From a checkpoint of a small transformer trained on Wikipedia.
Size: 12 layers, width 256, MLP 512 SwiGLU, vocabulary 512, 7.61M parameters.
Architecture: RMSNorm before each block, biases on query, key and value, tied embeddings.
Training: a variant of SOAP for these matrices, 239M tokens, 4114 steps.
Each number is 200 + 20 x the weight over its row's rms, rounded and kept within 0 to 999. Layers, rows and columns count from 0. The size before them is the row's rms in percent of the matrix's.

# k: layer 5 attention key, 64x256, rms 0.0334, rows 42-45, columns 0-255
# q: layer 5 attention query, 384x256, rms 0.0332, rows 43-46,107-110,171-174,235-238,299-302,363-365, columns 0-255
k42,107,181,186,181,181,186,211,206,203,191,173,189,178,162,206,154,202,195,180,204,192,176,172,204,199,191,183,164,224,186,221,200,232,215,191,212,207,210,200,193,220,174,215,192,175,205,189,204,144,199,171,196,204,221,168,202,201,184,227,223,238,201,171,228,201,224,191,214,195,177,246,181,179,170,198,221,189,204,256,215,216,221,176,209,194,206,216,192,222,230,195,181,162,234,221,184,207,172,244,191,200,196,208,217,205,167,224,182,188,179,175,179,200,176,195,210,187,207,223,186,244,208,197,200,186,183,184,202,216,223,187,193,187,169,181,196,181,178,183,229,183,204,211,186,199,206,180,226,200,203,215,182,190,173,209,171,232,232,205,201,172,245,197,220,185,213,186,150,172,201,169,219,214,178,228,206,178,198,183,216,199,198,214,220,164,195,197,181,162,158,195,214,181,217,210,196,197,213,163,185,196,209,223,245,212,218,197,208,185,162,199,154,198,187,197,197,196,213,192,183,182,194,211,203,172,232,184,236,167,183,195,222,213,198,211,184,234,223,195,210,208,234,211,206,194,191,177,240,203,205,200,196,198,222,200,201,197
q43,118,206,208,188,181,221,168,212,205,162,199,216,207,204,197,176,187,196,204,213,220,210,194,246,199,185,227,198,203,201,194,185,160,195,185,210,192,213,185,169,228,200,169,195,184,226,198,192,191,197,221,166,206,220,198,203,200,183,206,209,215,210,208,206,194,198,174,197,247,161,214,181,182,194,230,217,225,205,148,162,236,223,191,206,208,207,194,193,193,223,205,206,240,192,208,192,197,206,166,186,188,193,173,176,199,184,219,233,218,203,215,203,198,218,223,190,196,209,185,215,216,211,209,227,205,200,217,180,195,195,186,215,236,232,194,196,198,205,205,174,232,182,180,216,215,218,208,185,252,175,206,183,169,218,193,200,227,204,199,191,239,187,217,176,234,209,226,192,209,172,238,224,220,210,202,214,169,186,228,172,220,193,206,227,197,144,196,175,216,204,168,181,183,186,178,199,224,210,241,234,210,176,163,201,162,210,159,204,196,208,228,241,186,148,219,205,214,180,179,197,202,168,227,175,222,186,189,206,169,211,188,212,221,220,222,183,180,191,194,184,177,246,196,214,205,193,177,194,209,181,180,198,185,213,215,158,211
q107,103,241,163,204,191,179,181,176,167,221,207,220,197,206,187,195,221,216,219,248,204,233,186,202,169,203,214,185,172,206,209,164,180,238,189,207,174,201,190,183,230,208,234,168,198,201,153,185,171,164,201,187,172,174,219,214,224,207,156,175,200,196,184,218,215,195,183,187,218,163,199,219,196,176,216,177,216,196,202,208,220,175,246,191,173,172,210,226,191,205,208,228,222,202,198,187,206,185,191,214,181,184,174,165,155,179,208,217,176,191,196,197,176,225,207,181,241,171,186,203,233,159,196,193,189,191,174,203,175,153,198,196,211,198,208,184,164,198,193,218,220,192,182,210,202,211,184,175,203,236,183,190,202,182,180,222,199,202,208,208,221,219,194,208,217,218,216,200,179,205,216,211,224,209,185,210,234,239,180,191,235,207,177,198,164,217,164,208,200,202,220,174,204,199,185,187,203,207,215,243,191,198,226,176,184,187,191,194,222,181,194,205,192,200,209,239,176,215,210,192,208,197,169,188,184,178,232,216,208,173,218,186,201,210,193,200,210,194,205,211,193,233,197,198,196,204,215,178,153,180,221,245,178,189,230,224,209
q171,099,208,208,207,221,197,204,181,220,211,173,205,207,198,177,195,221,215,211,220,203,201,168,184,207,188,177,184,193,205,239,209,209,205,212,208,214,191,200,182,174,241,148,227,230,230,186,182,213,219,191,220,195,165,228,188,185,195,174,221,204,169,200,185,186,247,204,179,179,209,202,179,220,206,174,231,217,217,189,191,223,200,256,219,215,202,187,216,201,193,207,215,201,162,202,196,186,200,188,176,188,174,247,189,215,180,200,229,196,207,217,197,222,200,197,153,201,217,200,209,194,212,181,199,178,191,222,226,238,180,226,184,188,192,206,200,194,183,215,178,194,190,200,232,201,207,175,207,162,224,194,213,194,189,198,194,184,163,220,221,242,182,212,222,210,192,214,193,197,227,202,199,199,185,209,227,248,226,179,208,193,228,229,198,182,220,201,196,171,157,206,201,202,195,171,215,212,194,212,249,211,223,158,175,191,188,218,191,180,202,208,219,174,183,220,201,238,221,229,202,218,229,213,198,210,175,178,220,208,201,204,209,171,240,196,222,196,192,201,218,190,230,158,167,175,230,222,188,158,239,209,185,201,173,222,173,220
q235,104,197,190,222,220,220,179,184,199,218,204,186,204,235,178,202,213,196,209,263,212,198,190,207,178,212,202,224,233,212,197,186,212,186,189,181,233,208,210,174,197,199,192,180,210,197,198,185,208,185,165,216,208,169,207,196,247,207,196,192,182,182,194,191,225,163,186,181,203,190,197,180,163,205,212,196,200,252,210,187,160,205,205,200,216,226,185,252,172,176,194,194,197,182,177,189,213,228,194,205,218,177,186,189,200,207,204,189,174,204,209,207,174,202,177,186,182,180,202,170,196,220,234,203,197,232,218,192,221,206,193,205,192,195,195,209,205,218,191,215,203,219,165,206,213,158,236,171,212,208,209,197,198,204,184,222,200,191,220,217,229,188,206,186,210,197,190,226,203,232,227,219,223,227,209,191,190,239,193,222,196,219,185,186,245,214,205,192,191,203,202,200,211,221,182,211,216,203,203,209,213,244,201,180,195,222,218,204,187,183,185,183,218,187,196,165,152,198,237,201,204,204,225,213,224,207,223,186,221,243,162,218,209,215,228,249,241,158,176,160,163,201,170,200,250,189,227,204,235,230,186,206,238,209,187,220,200
q299,112,206,226,232,178,173,169,225,201,190,223,200,174,192,181,191,201,216,184,211,211,189,230,180,174,189,182,219,182,186,201,162,184,195,185,190,210,171,191,184,240,179,197,170,192,195,193,217,179,234,205,229,226,183,205,173,228,202,183,182,204,210,187,161,218,180,201,219,220,214,210,173,192,248,207,213,222,194,202,172,233,177,164,209,199,206,206,217,210,179,196,199,223,226,172,220,228,194,188,187,204,200,211,200,239,199,182,248,238,199,154,189,196,178,220,192,165,219,164,195,212,176,218,206,243,191,193,200,186,200,191,205,210,202,218,212,190,219,199,194,220,184,199,183,211,229,171,196,217,196,199,238,172,219,190,215,231,224,183,182,219,201,171,185,236,191,221,222,187,207,207,191,184,223,181,180,198,251,220,209,173,150,227,225,224,231,197,198,208,174,197,204,201,196,180,185,207,217,207,219,173,165,212,193,186,170,182,227,207,184,200,227,213,186,215,182,213,196,194,214,206,155,196,192,178,151,204,197,226,242,191,183,197,228,223,178,214,206,172,174,200,215,216,206,202,197,223,194,205,197,186,179,203,250,199,190,192
q363,104,166,206,189,218,208,183,219,239,199,217,179,213,190,175,194,198,183,204,222,165,159,207,196,182,195,192,200,223,181,199,174,211,183,162,185,201,190,174,201,193,190,176,219,187,216,199,201,237,212,213,203,186,206,186,166,225,213,197,160,221,193,240,212,188,165,203,186,202,139,192,202,210,184,194,179,217,210,162,193,187,200,202,205,215,218,179,189,220,216,212,229,172,184,226,192,209,177,190,195,223,203,174,196,183,211,216,213,222,189,229,250,240,212,211,186,197,207,210,235,212,219,207,207,228,189,211,158,234,204,186,208,209,207,222,184,221,207,194,222,196,166,189,190,218,208,217,173,192,208,209,191,215,248,230,180,191,182,209,253,202,217,201,210,232,180,224,201,209,190,194,184,233,214,195,177,228,211,155,207,148,222,201,192,210,208,212,164,193,215,187,184,214,190,169,210,223,184,200,209,178,209,226,186,208,205,238,212,195,216,211,194,186,172,162,170,223,208,205,229,213,188,215,210,167,220,167,178,200,235,178,170,188,230,193,194,229,199,169,187,183,192,220,196,217,188,225,216,185,166,222,208,215,180,217,183,186
k43,109,199,149,194,180,181,181,201,189,161,221,197,189,187,175,220,223,194,204,203,193,181,191,219,202,203,231,171,198,182,164,190,202,173,237,203,192,188,249,187,212,229,191,197,181,174,234,211,202,210,207,179,199,197,172,222,202,203,177,181,220,169,207,172,210,197,177,197,232,223,190,192,175,195,194,178,181,156,232,203,199,188,213,199,218,187,215,219,191,167,199,162,217,192,188,189,240,169,209,227,215,226,219,245,206,204,197,193,191,204,175,233,202,167,201,211,189,172,235,174,191,204,204,185,210,200,182,194,184,219,165,191,218,184,232,210,202,215,200,223,215,219,188,181,145,209,205,219,194,232,213,177,175,223,201,196,199,219,209,214,180,211,195,177,185,220,218,215,214,198,188,238,197,176,211,213,163,203,208,186,183,189,192,221,210,196,181,164,237,205,239,209,163,191,202,207,167,211,184,172,221,219,210,208,223,207,185,185,197,198,216,241,202,210,191,188,203,197,165,181,229,177,203,220,177,221,235,183,171,196,200,207,179,198,203,220,251,182,187,181,212,195,197,230,214,178,223,189,205,201,187,174,179,201,221,261,220
q44,108,163,182,218,197,173,234,197,203,251,171,177,211,193,189,206,190,195,210,218,198,180,196,162,211,216,199,179,217,186,208,210,186,233,211,197,200,221,218,222,175,180,199,218,235,180,185,177,213,196,184,200,191,186,201,176,217,189,174,217,190,217,202,201,187,237,190,175,186,219,195,200,224,131,167,204,196,190,186,185,188,181,213,197,207,204,178,215,170,172,207,191,213,229,190,188,179,217,187,176,253,194,181,204,189,201,203,199,216,197,204,220,207,235,231,151,192,210,182,229,232,198,208,216,190,230,207,223,198,195,185,209,215,182,163,215,207,182,206,187,201,236,183,199,147,181,226,219,185,206,177,175,198,216,195,216,218,192,185,217,220,181,219,201,199,200,189,187,206,206,195,214,224,204,191,192,224,193,210,219,230,261,220,181,208,200,231,206,193,228,190,184,203,211,214,201,267,204,187,189,174,208,221,212,188,209,196,215,250,165,191,212,179,185,202,202,241,230,192,216,185,181,220,212,211,218,220,202,188,238,160,220,195,175,219,215,199,179,175,209,212,199,179,237,187,198,239,176,226,192,225,216,214,205,181,185,203
q108,106,187,190,173,214,213,240,194,214,220,241,192,215,209,201,205,234,198,182,189,169,192,221,230,185,201,176,182,193,220,203,221,192,221,213,191,218,189,203,212,178,206,239,197,202,244,213,176,196,195,196,212,166,202,207,223,202,181,242,190,210,189,183,170,184,190,184,205,212,186,188,198,214,205,206,200,224,188,186,212,194,195,208,195,182,175,217,201,150,191,215,189,211,172,225,210,209,174,206,234,206,160,176,209,194,208,204,215,228,204,163,167,202,189,200,227,178,210,181,182,202,206,183,200,191,226,203,210,173,184,180,234,180,181,219,170,243,196,172,227,222,205,213,174,224,191,207,207,228,208,227,195,190,181,202,176,210,196,210,196,216,199,212,207,203,225,231,198,217,196,186,199,193,204,232,173,193,194,199,193,155,194,163,170,185,218,223,184,223,195,162,200,211,208,203,201,160,196,229,212,205,237,197,222,242,155,206,190,219,207,208,184,174,231,194,163,187,225,211,224,206,206,233,215,201,210,180,271,224,189,191,238,186,227,199,167,173,189,185,207,190,181,217,240,191,229,200,191,223,217,235,226,215,196,160,190,199
q172,099,186,205,191,193,169,218,237,190,151,170,211,219,223,201,179,182,207,229,223,207,208,190,169,215,170,183,198,208,217,179,177,228,187,207,217,167,173,206,210,183,215,147,199,220,192,177,171,208,185,188,179,179,212,218,204,192,228,227,208,185,176,189,200,200,223,169,213,213,211,205,216,205,211,176,217,196,185,197,195,205,192,222,161,165,187,198,181,229,212,188,240,225,203,213,231,192,226,189,185,221,212,203,200,224,200,228,217,206,168,192,196,263,186,191,192,218,198,235,215,202,192,210,187,172,194,197,241,156,173,216,168,193,218,225,234,207,199,197,223,168,160,198,203,181,181,174,212,203,171,194,192,196,201,213,189,191,163,221,175,231,198,218,195,199,184,177,166,192,204,184,170,208,197,218,218,190,221,209,224,172,215,180,204,217,189,184,203,226,221,169,178,189,162,216,205,207,206,210,210,199,176,194,232,185,237,189,213,179,191,226,175,175,197,189,211,180,183,224,201,185,232,211,231,191,222,214,234,156,224,178,201,184,195,181,207,198,198,226,208,209,221,196,159,212,216,222,198,224,198,184,188,229,226,209,186,235
q236,116,178,211,175,212,171,178,202,196,184,192,181,145,205,210,218,194,259,208,199,185,199,207,207,173,199,202,226,224,153,207,218,192,206,192,197,221,203,210,194,185,194,186,185,177,190,161,204,213,213,212,220,225,189,220,175,201,207,171,195,231,221,200,183,211,173,198,219,183,157,224,209,207,189,203,197,205,203,166,213,197,188,173,212,216,194,173,189,223,205,209,198,219,187,184,182,225,189,235,175,219,213,208,203,198,241,202,164,240,198,201,222,178,219,217,204,224,227,188,258,180,168,197,204,192,189,204,188,214,222,168,179,167,220,198,184,180,175,191,186,197,207,214,203,218,214,198,214,207,175,226,187,198,247,223,237,227,217,215,207,166,213,191,206,161,193,223,200,183,147,154,206,152,215,219,178,191,204,191,176,198,184,212,185,218,194,198,193,172,196,207,205,218,196,215,208,207,224,190,220,166,175,203,181,200,237,205,212,203,203,240,198,233,184,222,197,194,207,184,212,174,212,187,220,200,187,192,199,191,189,200,183,250,212,219,227,185,200,176,238,191,240,201,184,184,161,198,212,213,198,186,188,196,235,209,233,223
q300,112,226,218,196,203,213,209,215,227,212,220,203,196,200,217,168,214,231,162,213,206,205,180,182,163,177,219,224,198,203,200,159,172,181,191,191,216,219,178,223,203,206,211,222,172,212,148,168,222,182,184,210,193,235,202,245,211,211,229,196,163,202,177,159,188,215,209,194,177,208,208,227,228,184,178,201,181,215,179,197,207,174,209,199,213,227,220,206,192,199,183,212,186,212,251,188,205,205,179,181,182,188,189,196,188,193,195,213,193,222,161,209,214,227,182,201,184,187,176,210,152,213,226,208,175,198,222,228,192,228,171,204,200,212,210,185,202,227,182,224,203,184,201,215,186,168,186,187,197,187,220,193,224,186,182,230,192,231,210,237,222,192,237,219,180,204,204,172,187,194,205,203,193,166,155,207,206,181,184,197,182,225,214,202,172,215,220,233,196,175,214,211,182,244,198,212,180,216,215,183,177,215,206,229,182,203,215,213,176,164,248,209,193,195,225,201,203,214,220,191,190,172,179,192,180,223,209,225,198,209,218,206,243,174,205,222,144,202,178,212,193,223,187,219,223,226,186,182,187,192,207,209,170,214,167,216,221
q364,097,195,177,180,181,221,205,215,205,167,184,214,164,195,211,197,231,217,196,213,191,170,171,173,191,184,178,189,143,208,189,211,191,196,192,189,229,219,159,183,199,213,218,225,185,177,173,208,203,213,159,206,215,205,166,206,197,200,182,193,174,218,173,196,214,204,174,188,214,200,169,179,189,224,245,228,183,208,215,198,217,169,233,196,183,216,202,188,192,213,225,172,205,171,216,213,179,224,169,222,192,190,166,202,160,206,216,202,166,182,189,206,239,235,192,186,189,185,185,210,208,204,196,189,197,192,184,215,208,236,182,174,215,204,168,196,228,149,168,218,191,183,224,192,169,223,173,191,175,200,200,195,196,212,171,228,161,182,199,221,216,156,190,163,194,203,230,188,180,218,196,209,181,161,210,183,211,191,152,207,210,192,209,216,199,172,196,197,207,208,194,213,224,212,202,220,215,215,204,203,168,220,173,182,193,209,170,244,183,186,197,202,213,168,229,193,222,250,190,183,217,211,198,202,194,206,196,196,172,198,191,196,191,177,205,185,178,214,205,155,166,177,201,159,220,193,228,185,203,218,197,199,208,210,183,167,199
k44,097,213,209,184,186,195,201,192,202,178,202,209,215,205,184,189,201,219,197,229,203,228,194,205,171,212,212,211,186,226,200,200,153,216,173,170,227,175,187,205,222,165,189,216,187,179,178,236,220,196,199,167,186,209,188,167,215,186,184,190,236,204,218,204,179,192,216,202,192,219,207,191,204,167,191,193,209,184,151,192,221,222,147,207,204,213,167,210,192,215,162,198,193,161,179,212,202,199,202,163,202,193,207,170,166,229,209,193,234,244,199,188,215,203,215,187,187,169,196,210,226,192,240,211,209,226,207,252,209,197,171,227,183,161,198,205,199,189,198,189,201,216,216,220,147,195,174,193,209,202,218,198,204,169,235,222,177,249,179,223,196,200,179,210,175,203,206,185,237,217,213,224,186,180,161,197,204,170,187,167,193,215,217,193,196,218,168,191,201,179,205,212,216,183,195,169,208,230,180,191,228,206,198,178,224,190,210,192,207,214,202,228,182,204,211,187,181,228,168,187,165,196,167,181,184,195,227,202,178,216,186,189,216,182,198,215,190,211,185,215,233,196,208,210,183,171,225,248,169,205,224,227,211,204,204,177,172
q45,113,195,218,198,216,199,152,184,173,193,179,207,197,187,226,212,216,189,190,214,195,208,205,237,226,213,205,194,181,180,169,231,214,165,181,168,189,191,211,214,183,150,209,221,221,194,241,208,222,227,186,172,193,193,184,179,214,182,233,185,224,194,204,200,205,208,182,213,201,168,182,203,209,198,180,179,192,217,159,184,176,184,196,198,190,232,189,198,226,165,218,208,183,212,197,218,220,209,187,176,172,171,169,182,204,215,192,184,202,186,210,196,214,167,221,191,183,171,219,169,191,224,203,179,236,206,176,200,206,183,216,191,232,202,238,239,207,210,190,203,211,223,194,163,190,190,172,225,153,178,240,190,196,200,187,206,185,195,186,214,221,215,230,171,219,168,230,212,199,213,206,227,217,238,198,214,202,204,193,203,168,193,155,199,180,209,184,168,199,204,211,200,211,229,180,180,222,190,183,209,203,162,207,237,219,213,183,206,216,204,157,233,177,202,203,176,195,202,196,183,166,209,187,245,166,203,182,209,197,196,183,194,218,215,192,183,222,197,206,217,188,160,173,207,222,233,234,198,218,148,202,185,198,191,198,169,206
q109,103,152,217,179,189,196,230,202,200,192,228,202,216,228,252,183,186,189,213,174,195,214,216,214,185,188,198,190,217,187,173,183,196,219,204,213,188,217,155,220,236,195,150,188,186,227,193,214,147,236,197,198,193,158,230,226,188,191,170,209,205,180,222,201,197,199,191,203,245,189,193,185,179,219,240,183,196,214,168,209,181,193,198,194,192,222,227,183,216,206,175,229,189,226,189,219,196,177,209,191,193,200,214,209,150,204,184,231,194,187,191,230,178,189,210,205,159,140,220,194,215,173,228,185,199,182,222,204,204,171,225,211,172,179,190,203,190,209,162,219,187,194,164,190,197,208,206,219,206,234,203,174,192,224,177,221,204,201,184,187,225,245,175,214,226,222,195,183,209,217,212,236,195,214,220,208,225,194,203,192,231,197,192,199,191,201,177,197,205,224,175,194,188,190,199,203,212,181,167,181,217,236,193,210,216,197,188,203,186,165,224,209,205,204,188,222,215,203,182,203,226,186,204,200,205,166,220,195,177,193,203,208,213,187,209,175,203,200,213,201,156,215,235,214,241,211,210,212,159,211,153,167,200,214,204,186,204
q173,102,210,163,188,197,193,209,192,231,194,190,201,193,199,172,202,202,226,189,230,222,207,206,174,220,184,198,190,219,210,190,216,192,223,182,201,213,231,233,231,191,201,216,192,223,168,205,187,178,206,197,150,173,194,211,247,210,196,236,185,206,204,207,161,225,164,175,191,184,212,218,172,178,162,186,222,221,188,163,201,189,173,185,171,209,186,226,166,194,204,202,180,191,178,183,234,210,182,192,194,193,182,223,196,206,214,160,196,210,219,182,220,207,215,192,229,201,210,171,217,185,189,166,212,164,178,200,226,214,205,180,175,191,225,205,170,202,189,186,204,210,200,225,155,224,200,204,189,179,213,201,204,211,183,190,209,174,189,176,208,186,214,220,187,174,196,202,177,222,229,178,187,157,209,219,132,235,202,154,212,185,211,216,210,197,196,212,198,210,181,185,181,206,212,248,173,181,215,189,198,184,258,217,220,230,204,200,187,170,224,181,171,207,176,198,189,186,220,191,206,195,204,207,196,184,230,188,189,197,218,169,239,205,216,210,183,199,210,162,214,189,206,194,175,227,188,170,184,204,203,213,195,207,217,192,173,154
q237,105,196,202,163,201,174,184,226,170,179,209,196,180,199,167,220,209,170,219,215,224,174,220,156,215,243,199,185,213,197,214,221,205,193,230,177,197,177,184,188,227,199,192,202,211,195,208,197,184,239,178,200,197,190,192,204,193,198,189,213,230,203,214,224,212,197,184,191,233,208,234,234,215,187,222,210,178,226,239,189,192,199,197,214,166,211,211,196,206,216,210,174,193,205,209,178,188,217,204,217,201,209,206,213,199,196,170,211,214,229,206,200,193,187,233,225,211,207,217,220,212,209,190,181,239,188,170,180,194,241,209,238,204,200,191,266,207,204,222,230,213,197,183,185,186,171,189,171,181,210,215,208,193,199,167,206,211,161,190,237,199,197,213,210,206,229,256,220,201,193,237,181,219,190,230,216,201,201,172,176,167,221,195,167,214,197,222,171,133,185,217,216,189,198,201,187,203,194,220,186,207,177,153,198,219,228,205,189,206,213,182,206,182,217,227,196,224,179,191,215,183,235,217,221,162,217,199,227,196,196,166,208,237,221,232,215,201,212,208,208,191,167,181,242,177,187,221,198,199,215,196,200,226,195,220,213,207
q301,114,200,213,227,186,196,184,222,198,181,188,186,201,216,202,197,249,174,222,233,190,270,214,193,232,190,183,201,205,198,192,223,215,159,185,204,181,187,191,158,180,209,186,209,248,252,204,213,183,191,183,206,209,187,214,199,189,207,211,216,191,229,238,179,210,178,207,183,147,211,213,230,192,169,193,168,213,202,198,174,208,207,184,185,222,194,188,184,171,218,203,184,220,193,199,213,223,215,228,229,187,149,206,183,202,188,223,214,157,217,197,206,205,188,253,197,182,207,249,178,216,227,167,197,186,214,207,175,172,187,247,226,223,190,221,199,206,202,224,185,232,247,211,178,204,212,189,199,185,206,217,204,200,186,185,192,232,203,214,189,224,187,210,227,218,213,224,219,191,212,213,192,216,211,193,185,197,209,198,176,180,191,202,208,173,210,187,211,202,200,184,228,195,186,203,196,211,165,197,192,219,197,204,190,193,237,209,206,235,192,212,204,180,181,171,174,187,233,237,205,191,191,192,208,206,220,205,213,199,185,189,230,213,180,230,183,210,227,216,193,158,177,188,194,252,194,215,175,220,211,194,188,216,178,180,211,188
q365,098,193,187,221,167,212,196,212,176,187,214,191,232,165,201,179,203,213,212,186,190,200,222,206,203,201,208,154,182,204,195,218,214,196,201,186,206,240,226,216,189,217,209,227,190,211,198,194,213,227,199,199,196,196,209,183,217,186,224,209,201,217,171,234,177,201,233,210,185,200,193,211,223,195,238,232,233,178,206,208,185,180,166,213,198,176,189,219,222,168,219,226,219,192,166,184,210,188,223,186,167,227,235,234,200,197,215,225,163,187,216,158,191,203,194,230,219,176,189,182,172,206,174,179,180,238,147,204,203,144,186,170,192,204,214,196,214,180,176,205,203,255,200,184,182,232,177,186,202,210,202,236,212,179,186,226,199,194,193,196,218,217,187,201,166,178,208,222,178,216,229,218,236,176,155,212,196,220,165,191,202,195,209,189,222,200,210,207,213,193,182,220,170,212,223,201,170,209,214,209,219,182,190,205,223,199,179,232,211,169,196,184,184,204,215,184,209,187,169,204,226,203,203,192,191,162,214,215,201,186,160,190,177,156,181,203,203,181,203,222,198,248,183,168,217,223,228,223,215,215,215,213,180,205,201,205,206
k45,108,206,206,217,207,175,194,212,180,225,200,170,155,203,194,185,214,151,207,214,190,211,236,197,205,189,177,193,203,184,208,191,189,207,227,191,209,179,195,203,188,213,205,207,217,159,166,203,194,195,197,208,206,171,202,183,197,232,178,205,162,212,203,209,228,238,215,191,184,202,191,236,163,196,190,221,174,188,221,166,235,232,218,196,219,168,236,197,198,191,221,221,210,222,173,192,197,213,176,226,196,228,191,191,232,203,203,171,212,182,201,213,176,182,205,196,221,222,235,168,210,221,193,173,200,211,204,151,219,203,197,231,170,185,198,219,207,240,198,193,236,207,192,187,182,168,157,198,173,197,236,156,146,182,186,229,191,171,234,223,234,194,170,191,196,202,209,220,201,212,222,205,225,199,207,221,203,214,218,213,202,194,184,206,174,179,205,194,162,163,188,197,191,178,195,233,219,184,207,187,206,178,184,184,181,206,180,226,227,198,175,201,174,189,184,227,211,201,200,195,192,203,158,228,180,202,172,175,182,218,206,197,207,202,175,215,169,240,210,181,225,206,190,205,214,159,214,199,219,200,214,231,223,219,207,177,186
q46,113,193,195,187,206,186,175,234,206,254,202,193,210,154,229,211,208,184,224,228,224,197,234,204,225,197,224,166,207,220,193,226,178,196,218,170,264,207,208,221,184,194,185,204,216,197,209,216,199,198,203,200,210,201,194,168,235,190,194,191,196,220,156,190,235,199,227,210,203,193,215,201,221,233,191,205,215,195,238,219,232,169,210,201,150,209,216,204,207,197,210,233,206,206,165,218,215,207,204,199,211,191,200,219,204,207,204,235,180,211,155,182,193,174,231,237,192,197,193,191,231,216,187,206,181,231,206,181,209,209,202,224,217,166,229,220,210,182,193,231,205,159,181,220,194,212,189,205,183,206,200,204,193,204,193,203,210,196,181,171,221,178,189,219,188,176,165,228,182,223,198,197,203,187,205,214,219,221,182,217,180,130,178,201,232,181,188,202,180,181,206,202,203,185,195,175,229,205,174,168,219,197,222,180,175,207,208,169,205,173,217,188,203,216,174,196,196,193,205,201,181,212,198,191,195,182,219,217,230,239,209,250,204,224,174,209,205,197,203,203,198,214,209,190,200,212,244,250,213,187,211,184,181,195,233,220,171
q110,096,168,183,190,220,195,182,164,222,225,137,204,233,195,209,214,181,174,198,181,176,196,194,229,208,194,209,193,233,218,190,206,239,178,221,185,189,205,225,189,210,209,204,186,180,205,207,198,228,199,211,194,196,181,181,184,230,228,195,178,200,197,208,148,195,181,201,205,204,166,193,207,217,241,196,230,194,178,218,188,180,155,180,202,250,203,177,246,187,193,185,209,169,196,214,203,198,160,223,165,190,192,195,224,204,227,167,169,154,223,232,179,182,220,155,195,198,196,197,207,203,181,176,196,228,207,200,189,186,223,189,224,189,216,188,225,183,193,220,180,213,200,225,202,174,174,196,195,191,186,194,228,209,179,195,148,211,173,199,175,199,224,205,201,194,218,222,200,219,194,202,200,174,196,182,208,196,231,172,225,191,182,208,180,186,216,203,201,217,162,218,182,180,202,187,175,190,209,185,197,169,207,184,189,208,184,184,175,167,216,235,185,200,209,244,198,213,204,225,215,187,212,209,251,200,219,218,193,203,222,181,208,198,214,236,172,205,207,217,226,206,170,249,222,182,225,190,185,193,214,195,224,187,198,201,178,199
q174,099,217,224,196,204,217,198,182,198,197,215,219,163,231,207,219,232,195,189,227,200,224,193,231,209,202,226,206,187,187,203,177,195,228,184,223,192,217,193,212,191,232,221,204,196,228,204,231,166,207,167,194,247,226,172,192,237,199,166,199,187,181,211,187,183,219,193,229,161,193,209,211,229,204,190,250,198,224,194,204,206,201,196,197,202,214,186,196,221,209,212,229,198,223,203,186,194,183,238,214,191,156,232,203,189,212,176,190,192,168,195,223,193,203,182,200,221,205,195,165,226,215,179,202,224,209,203,188,181,227,214,181,196,203,174,232,231,220,172,229,183,204,199,234,176,162,174,193,172,211,187,184,154,209,206,219,207,202,210,217,218,193,177,181,191,205,193,232,188,231,221,245,181,211,194,208,206,157,205,206,194,218,159,222,202,182,191,207,217,189,206,206,212,220,226,233,201,194,196,177,201,187,178,189,162,230,174,178,176,186,174,176,186,213,205,197,212,177,213,185,237,213,206,205,222,206,195,243,168,214,157,208,194,245,188,200,204,206,189,205,163,214,178,203,160,173,213,197,195,176,218,183,175,192,206,194,161
q238,107,195,196,216,202,215,188,232,179,179,172,233,210,173,183,215,198,214,238,184,158,192,209,140,196,186,200,201,192,186,200,204,225,216,196,183,210,180,185,172,187,195,220,193,211,194,206,195,176,144,236,198,175,157,208,202,204,204,227,206,177,195,181,204,180,179,216,177,178,191,201,179,198,180,231,198,226,183,208,192,211,187,191,200,208,228,195,192,187,216,193,203,226,229,192,212,241,195,181,193,207,212,186,201,191,227,180,210,212,194,203,196,246,155,228,213,185,183,237,195,187,247,186,195,168,202,228,211,206,241,198,210,186,199,205,184,195,214,215,186,183,165,206,163,222,171,196,205,193,180,170,205,155,177,179,194,192,208,227,199,208,217,243,180,206,253,225,202,173,204,202,194,225,172,207,228,219,182,183,218,210,214,230,212,192,191,207,213,177,212,220,205,229,201,180,198,225,187,196,183,156,185,157,174,199,222,222,178,197,236,196,225,209,203,176,212,216,229,217,183,188,189,185,215,204,205,190,197,202,188,219,231,216,171,167,182,186,227,187,245,163,212,185,215,215,198,191,192,192,217,225,216,180,208,177,183,214
q302,113,217,229,218,197,229,199,173,224,229,216,197,197,185,193,212,183,217,209,204,219,232,233,198,221,189,192,204,196,212,214,204,203,158,175,169,200,186,192,199,185,184,179,209,193,203,186,186,207,204,205,232,210,182,184,213,213,205,223,231,174,194,196,220,194,183,218,224,195,214,209,202,193,188,182,157,213,180,228,210,220,187,193,211,163,174,201,247,212,192,234,217,211,203,179,210,220,174,219,197,168,249,188,208,165,150,216,229,187,196,198,165,213,232,227,211,218,158,230,182,155,215,168,198,170,213,191,196,206,208,232,208,226,208,197,232,211,188,224,241,224,187,216,188,225,188,191,230,210,200,209,224,184,192,185,185,217,200,184,197,220,199,200,225,207,182,232,160,173,196,233,209,194,228,174,210,191,224,194,215,222,156,189,199,193,186,210,209,198,182,202,200,182,192,194,172,191,201,171,149,210,208,199,169,217,193,244,166,211,210,218,191,160,217,155,182,204,191,200,203,192,249,226,212,191,191,184,189,195,178,210,187,205,179,182,191,169,205,210,197,204,147,206,178,186,207,206,209,212,164,211,203,211,227,217,190,199